{
  "n_layer": 12,
  "n_head": 5,
  "n_kv_head": 5,
  "head_dim": 64,
  "vocab_size": 2966,
  "norm_place": "pre",
  "positions": "learned",
  "parallel_block": true,
  "init_std_o": 0.00694,
  "lr": 0.00123,
  "lr_mult_o": 1.37,
  "final_lr_fraction": 0.02,
  "seq_len": 384,
  "dataset": "wikipedia_en"
}
Each number is 128 + 32 x the weight over the matrix's rms, rounded and kept within 0 to 255. Layers, rows and columns count from 0. Numbers have three digits each.

# layer 7 MLP up, 640x320, rms 0.0672, rows 287-327, columns 80-159
069135160136110143098078119088079110152124152121172094078150126067129113124147197210143142094155151122145092109121124124116137183191132142094128140093126133105113105108120176121115127165161136132140077149159148127147144183138082094116101142
097133152190183146075169119109127101048130151108109130134110024131143178105118085135147133123131108089149098138124094171189146077162092151072127162101157115156128096119115118176125122144117127183123102153162133196078149091132141112130149103
103135119123136118161121115136071058208087147101094123085096203130108182112111108107189093072127197100119116124127134153116109227146104188176117124092186103138099133178143135109145120169168110066100097139114118157153085169105070211101070190
119166116118161160091165102111114065093162081131137123113101168088104122131154161109132132110110202092178155148125171048110218109160118122145173096146151114134102156069123103073075122161170107122129118171129174150088113078075120146128154118
127137162145116104112123163121196113118178128127137160086140075117132173088127109078121156136136089075156099124045061157139144163112113128169145095126155118192141104135109096114063094102106140140125101157202202100134092104168155125129038115
150109115141155104090152102122141130115129103154096126167038128132178088109155094188135096135127150105115088087079153184132153159168138137163122174106157074148084219114151163147161125161153162205122098157171177154114140101082151125134123121
135130062133185123108176099154061130099098158169157093080144106104235127168125150126135151147092089132163170168107160082132169153130170161176132159127111151086190101122092127135217115167143167132125103148074127100137141086109105097127080146
097074094090139092135147132093121189142109100146140138153117161146076099138135127152127119116106089136144058154104081112161128098173096160112141128128144114115163187142171081120086173164142172155151079177062154107117120131089087095128163070
157143092165172090078143137094065175135134142124133121138159122146192136216214144157098193142075139061094162130116110093155135139146166121117144129111156087115097132135135142143186150170151151139160072180172137151151148063167089193072140123
087137107105158109067099143096104077127111152108094127156151141108156101080138082073120136110141115102096097142098086128156130142148153171141145092139161143154129099114126132111170166134177107167038114172184102127096130089168114093181126119
113093206156119128079104101166130112133139139096086080082139141122201163164146095080122124119077154098165143194194064112192159099116130160157149144129141103138099133151162120131160128139138135123148124159091186186056161156149171064122102113
161159118115132078167116131109068128143118130133128166164160124127175154094173157115143117111170085088113208160138197131132150101171085090064159062135180124081199108092148105105201208170166107152182127148116130112109153127103115132087144169
085139091156129144044100133145119151134139097098055063115133105123119141153124162125135142092086204098161116153163138141096127142193164102121140152071082162095105179123190130083137196201130120155153141131103116152175105141177095132119125191
095181099115124103123106101180133091114144139075111172134141093151132156182144111098177159097143149119198117129086123103140135130209103176095162127111129052138115163132169102098153129145126102157115150143133142081119226119132104087146020100
102140181127145119111168137112118166135145187140157065093157122167137076136097082106133159136102135074156085084137135102125124098128096160106167135182143044116140146108124086099110138142203129116137133100088163108155143095098116174172110103
129141135167102119123072163149092085082138142144172079127115090124120112194119117139103123124138158133185064117129165150118108101159168140135130103100152122148101122182076129067176106107137079111163163127110122098145154126122111105169068109
154077184096152163105083131185119137136125122155122114079140111092126120113105142106095206129101172109150088099121200057117178105124110130167189038147128105183107193139186120101144135124181125140128139193158168091074109155114072165124106200
188114092124130146130146087118148123114129088114104152136121090132114213157124150125157158123151165094158122133116160015192184100106152107117106140154113163138141157111165134106095173144094115136151088157112116086114164134137114153125114146
078190103103159118118173156135145140098034120134131113167166104115189101175132082180137128120122146061181089127098179108122230139114063136138168099146132134129143134129131120092162084093153103195120117121152166135120127096132136167140089154
145129121128170061108166142162116139120114156158190135162135087140189116165168128125137122110106126097101077179137114117167155204138133138166161118154102105181129060117097121127094101083146130175163141146133140062093156121135097125131139118
147083180149127135116110103132092090175119074131116090123064157141183078175107098144121149105146122107160076106092133140072118151178150147076116062148139152133183140202161125128116118123188107183119095166085161089163137103144108112075084132
116148123159139091156170147151131137088170120202117125122156177080167114164126103162088114111202134108100150147083128080109173173133079117097112149095118149154147112117129118120167148207098148118110130151104153145112149074116105112131163158
090118128110117108109166133098143146125182119142090165129123098081065088156095071107096191085133086122176145143092130131148173071108102131136113172102179151114123145085111162126086036166200126139127138153120180151080124166161118147100114097
132121065070127119135093111110086083089126152111162079089085107097152120063113096173092115148104095152088160117085176147100129183183151079096102116182161075107158157154115100127087150163097151140097109126091114128125102057088081134136111141
129141094139149122113128124132144139163107136068131148135148109119104131126138113169130100134116137143103082101149173085140127107124030109147175093118166138153092095118133085043144193164154152120076160121157137149191135142150068061116104163
124192118109157114085143099186116190173145126207093122129102082150166170154134118145157125160166162028124131091136155132101108130181119164199120150117130049170081149160124102103111065177154125102126168083096150112084126116206077159124050113
117049094206101126135094155181130141132147155122130116104140130107097174124066131152162153174206097119106086105103096121120144118164161109157154085070115077110108140144176137182073137091151095093134121158148126116139164120164146118167156078
137145143057162096141158048114159125107148136129132134209110093131149158189118099166176113096152119111149166140101129116162137114100109107123148135081114105153140104063151107130147098132149125128122090102119146072137161102158099146164119157
153132163175194063135155119142131140105093086127129126149054139151135133128125133131160114112141065160132172137079158099137159101163103090121147135162183162101129150132110112114093132130157089140093042117096133122124107118143148083099144058
124141111140114149136155179081165102163121140142120070172155144136138190132165092131117162142165123158130128170068130081103117110137106126133189115173094085120201185103168161096084091111176101083102141138095180104147096094158135124130095104
116134137173088116130141089147135113101133109122141144149131143133138150154164122090172112161150117095076103184098119114155156157173094162123130148092172127123068154133135139094166149153131078107157130185134150143064141140096058108102063157
136067214127143065094137170102082138079140119118144151144134080124123135177124168109145146101143114116164137150060156122174152147136124111108176107116138098117167181138131134086097156106128133138100102106154156145110092099215126140120092116
132104142121159083129182153145115069113088105085152098087109119174168148127130123127096110110057183132095154149135131141172126121135134121170172143156179060090186152084139111121129131110135122139148128115123128155147105130160138109129123146
105092167061159103126130035146137067135145084129156164142093112178115185185122121105110115131139159094160108136043154012097135103180082133116126073151170134160135149094183155148083106099146088138140142203171168084146086120100123175120103085
129107053114121164095186169128106136096166087153140110199071120111184131155161177113108129120120071131218171097043105137166150090146139117085100052083128169157163159142175111132170142178189187098111109128092115089123195085131104078070134098
162169149087199175062080118163100150110153178109155079117104149150128163136157118123096164126131101106139087126083136085144158103133180218144160133176181064138138088178079094155127149090123125115165104162123125143141109107119108162113032152
131066135143133110115226149143111123054116124109086110129130144149156165102118140183092137121150120087083138184142153069063111182189073107137125137182111131125110108076168081103164106162097159085125069116116152125128119087141147065121146118
120184132109167087127111156179118162157100109107123144135136098111132095183053143148130124111134140137173132162108158105112185150180100098124164120176163152134090179117138158127120075159119140136179087111166150107098159146098063139153082141
154114145131101072117060127078113145118118111067134094162114191116096118215060156086184131123162131115161112076117121120170192081131091129100169056142179168141163124142142081145146108153127148141130170134179134083201209125117094101089117144
148087101134109150155153111078080094137164126115176102121128101103118097107142115129156143135107152145084082170135079109177143114122094080138148104110201133163140114107152064107158191106124067111126091081118143155138110090145147136157144139
144101125169148051094142093192108143131136111141058096135076109125135133178150151126151116122090176131124164173112137111100116101196148173121076188148152140151094209112147119103164140158146093085155118123126112176177188125169132092106114112
# layer 7 MLP down (transposed), 640x320, rms 0.0456, rows 287-326, columns 80-159
129093119131169122138129178112168132177088110151188151083162194138156190134103125185085148136145155132105108125142109094120130079047113139155133154140088135094144137096197135126188121063114137100107200119160132052135126123167114134138180112
156188106087092121131098050157107126169117109195097115066149113094117129153166118146133120095167149156074149115161163072100130130175122151045106152133103126101121094118115162126172149153121102108106095133059097126100116158098166112120158129
147152148135149152121128083136120146135131090155056102160133095116158114171111104069119121111158183091156110158157100161184135137161053130104123086113093172116088183133091068115127171175038122115145117156184173098124164092106133142133191091
175076147097152122133098119099111144136171161135105118089119143140154125141126090145140089133117091123118114195141136147117050152145116083111120089141118111120067129112085120161100159104141186175160100055148145126143208157069103109141127126
159123128097143112075147117075147105103119074093119106110099149153118148084136150141172156208114133145129153192195160187127093115136067068145110133104143164109093099198081173079159128115107038151164157191129071117136160122128127073139184132
107199124148109169158187068134115134180095091142129081086184138092152178100125134187096095075104155086144085179132121139053132148171098128081139062057212156146132133129110060165122147158114190192084126120121094066172113255101126142192082121
075101134129117160135130178149093147138175147130090151122077105139046136149142142123099145131102062137157111135106159119144112127144151057148134131120120076098140173123164136126185096123106058145119134161108119132170118181139145115132117107
125148139135128168136140068159145083157105091155105111116170150106094131138087175121085109147142208124116117088117119109158136119199123146133135162155157175122129065114135110091115138134079113093094159085117118107130159167121164122149143133
133186113127154160190185128113159159156112094136148100107178128126159117139118129072174097160169095104139109178116134112209107121124128126058161142137152122138086137108096176103116131114203139128124072155098085122111112096163099166109138056
130096125108069139142093088127109139100178139140079180008112177195134105132127174129146092127112223118079137142137104129102089133126095113178171150096155174194158143097100118195200131146113151168209127122094078104198132144137233142196149175
142120123064108150104121160131159169122130152146152119106128152167146098037224134120170147162148139130130208119147175198091133149108153046160186134134101166176141115147090140169163156157081153102113131080126123121147072154133154110086122115
100118024156130144143150103160139121131140131101126134105134158083096127153157130132108109095153162153124108197031115102087155159151134179187127103087104145129145145100126112142148083115107146114109109139194207200157134065129106127104117086
138091132120137088189133086091177094132142108168201131169097216148118121066106086109175145111139104113054168112113081116174172117120126135128120107099150111116179139151132116138186148119070132128136096097127159116120102107111117198136074118
086123150131136105146112147083137077115131165106111050113116149175151140128117125160142139131183150146148093086102127136111111123108152127099152144132081136150110165116146076090133102115070134084142135090156155150181112158118120124119242175
162125081128123136110143083082151116090147112085152107140114156144143117173125146117117116151134108120118120138135102185140147179115139121171114140117132137093156098140083143118157105143146143080106110179133154131152116132153094100093099155
162140140163080152096162175146074155142159095090089140120187089138140097055117187122140111117110177114104092159111138153092119132142100141181170126056139114133164135119182128133110061075085159148115085159174095144078149130189112111115135169
126182143177145126107146162105140127173104232171047139161142117044065078112110096185165053076131148144108126099148116124199113085103099168070153108142101108156114086112139109171101098132146079198119106097118089143128152165137121133146211121
174154094216102104145194114090149113144150166118106191120099149161093162114158179142163077132148089070044099132138155186167128156171116103122109149180155124171153156170073114162181091107109141174134142135101095179159206083164214125197078176
178132156162124084080101105148127128071172131108117100118074135127137098096181159129164196175092123137101098151099108162091134201091144102160151092164142196200166158155113117090094124120127109104149150090087153096136151138129145120133106124
122123121131111191162133128069092132120097105133076170110135116166153089117092129139128149150135119110168147149144133151092149095126081115073116169131088191124105123142091121143133115088119142152141139128140115106154129083128158138095099205
112122163100167151150159095130113101158138155204142112101117175109083126173138108099155135167121151046117148123146139062137126075178163052139092175174135160149084086164070090146098167114094046127089154118099075086181143107111078146206146161
143129160113121119101120161098116136128082104120114170135123157109146114149157133110119109129145113192086110129094134155106123107081128140129145148075094138129165105086132128167102113159129080144124145120167071150105153168114151118101083054
030097134147105152109107098120155105115116142144141147145164142128157154103119169158164163156098176055151140204098127179192170176197110120149168064190162083112105129116153125070157178165122055155199167204149137163236143182154115151135165204
120158139110089098134117174151116172188077140151101140163114129148088074131162117109144116161085137118148120116090171119131112131122075171091183206077118162117120096155098111103128114098126130153173093148133107128053161150176115155082121069
144103142104164095134124120110126160173131130077090085087132070149071147141132174143116173149163105180123064151182126155140103135109098130162050150083101107133124157179098157110102059111116161169102114029196148132126109155109156147135138158
149139172105126150129147126080179165056144172075105106142088128102202089112158187114111136135145121207184141138118142126131146104118079102106136140130205069125088057128129101085084098122129177169164138158159078087132086106086130185140174161
088135109086138109093129152133121111127124122156177118125149166171125120173119188159172149160108099136164109076119149091126123094122137158181117132127120136166129125157090081070095073146147132151098120101060156114132131066119101142073143125
127080101175094124195114148117129133119142184122151103099139075152030128081161102123190125089175112076087124152131154140146144082094152110160128129175046106134130082074102176158151126094137159186097116103140136122073114183200157138195051140
102115161137144144119094148133114124123130115113115158112111129099092119125121155114097120116133116151153114111134124153109134122103108115102142141122115121109108105125152132132112119092123122098135126149146107124140088122105153141165104115
158133129136111149119117105160072118174180150149127126121113167119153105119120146166106122111134113112133110104130175169126161050058114115109122118105160089149116165182156093126113117104147103072142111161156074087088171099110126154090079129
133116158093142124144115117121113132171140109154095104095137129093130139087134140112134110103084118111165141130091116103092148053110123090095122152086179173119118077117189129085101139093131147103119118108180124092095122162102142111163186077
113135108147129117121127122147177119125140104085102160119151143151081118147054137134089120103149108124124128118137134170095118110139126116179088157110109110109129122140141132187151103127107162115133160147127115106189137197151139123132160131
133101101102167186087135149106102165104132090162093107117119123088111105136148104095124160135142133114132142141121091142132139100143125093086115107118122163127077138173135169108143165172159159122109112128159118129138134139121143151099103129
154097196121145142172100146107139078130055151126099116137167089146098140146101190208105149138093137077157095142150171088098171103106158104111123184116142082150102128169080160170131217129163150094086173136113104095174077065158170172028105155
115125149161183131163114146163110146129147098099123115121136094136080132092125122098144117113109111127128075147151102100128196122130090141096141189143113111119103086125104090095131124139123090137145054192177154122129124149068102153163113131
059101130163082133162094125025135179080175126146123144198083134118176098076099084040138115101109114165158158119135084115073060087074150121080123187129169170138133162097093108046083114158134095112116154128098073109138145142137141145148169127
056183178171136143140102137070082093128107131092086147127105087152099116143134096127091111091180139172117111174107096095133156097125105119158146173121128094163078105091167127153096125175141128089144087175150127087214170125109153140175088107
112130162158081147108099123109139129113167152131117091114138127097117102150079123141164104138142135183112124117118098169107140131169142130134092151114154073110122130151100098160204155149157074111134155127104083130157141156169172147103098104
157141194138155142165079123117157147109140114146151130109154099143151115135175109185154107128152139149136103162136117139107125155125120156113141069131125129105143069158134114153078165110100102135096120092089105127093069098135115137069151103
140107169152155111140102155137111164133159165126135164140138171112143159147095151163170128166134154170173083137163141134142155112124159098080112156110087104117078152160121111115150107125091135124125096116137115147168089113149169099105166127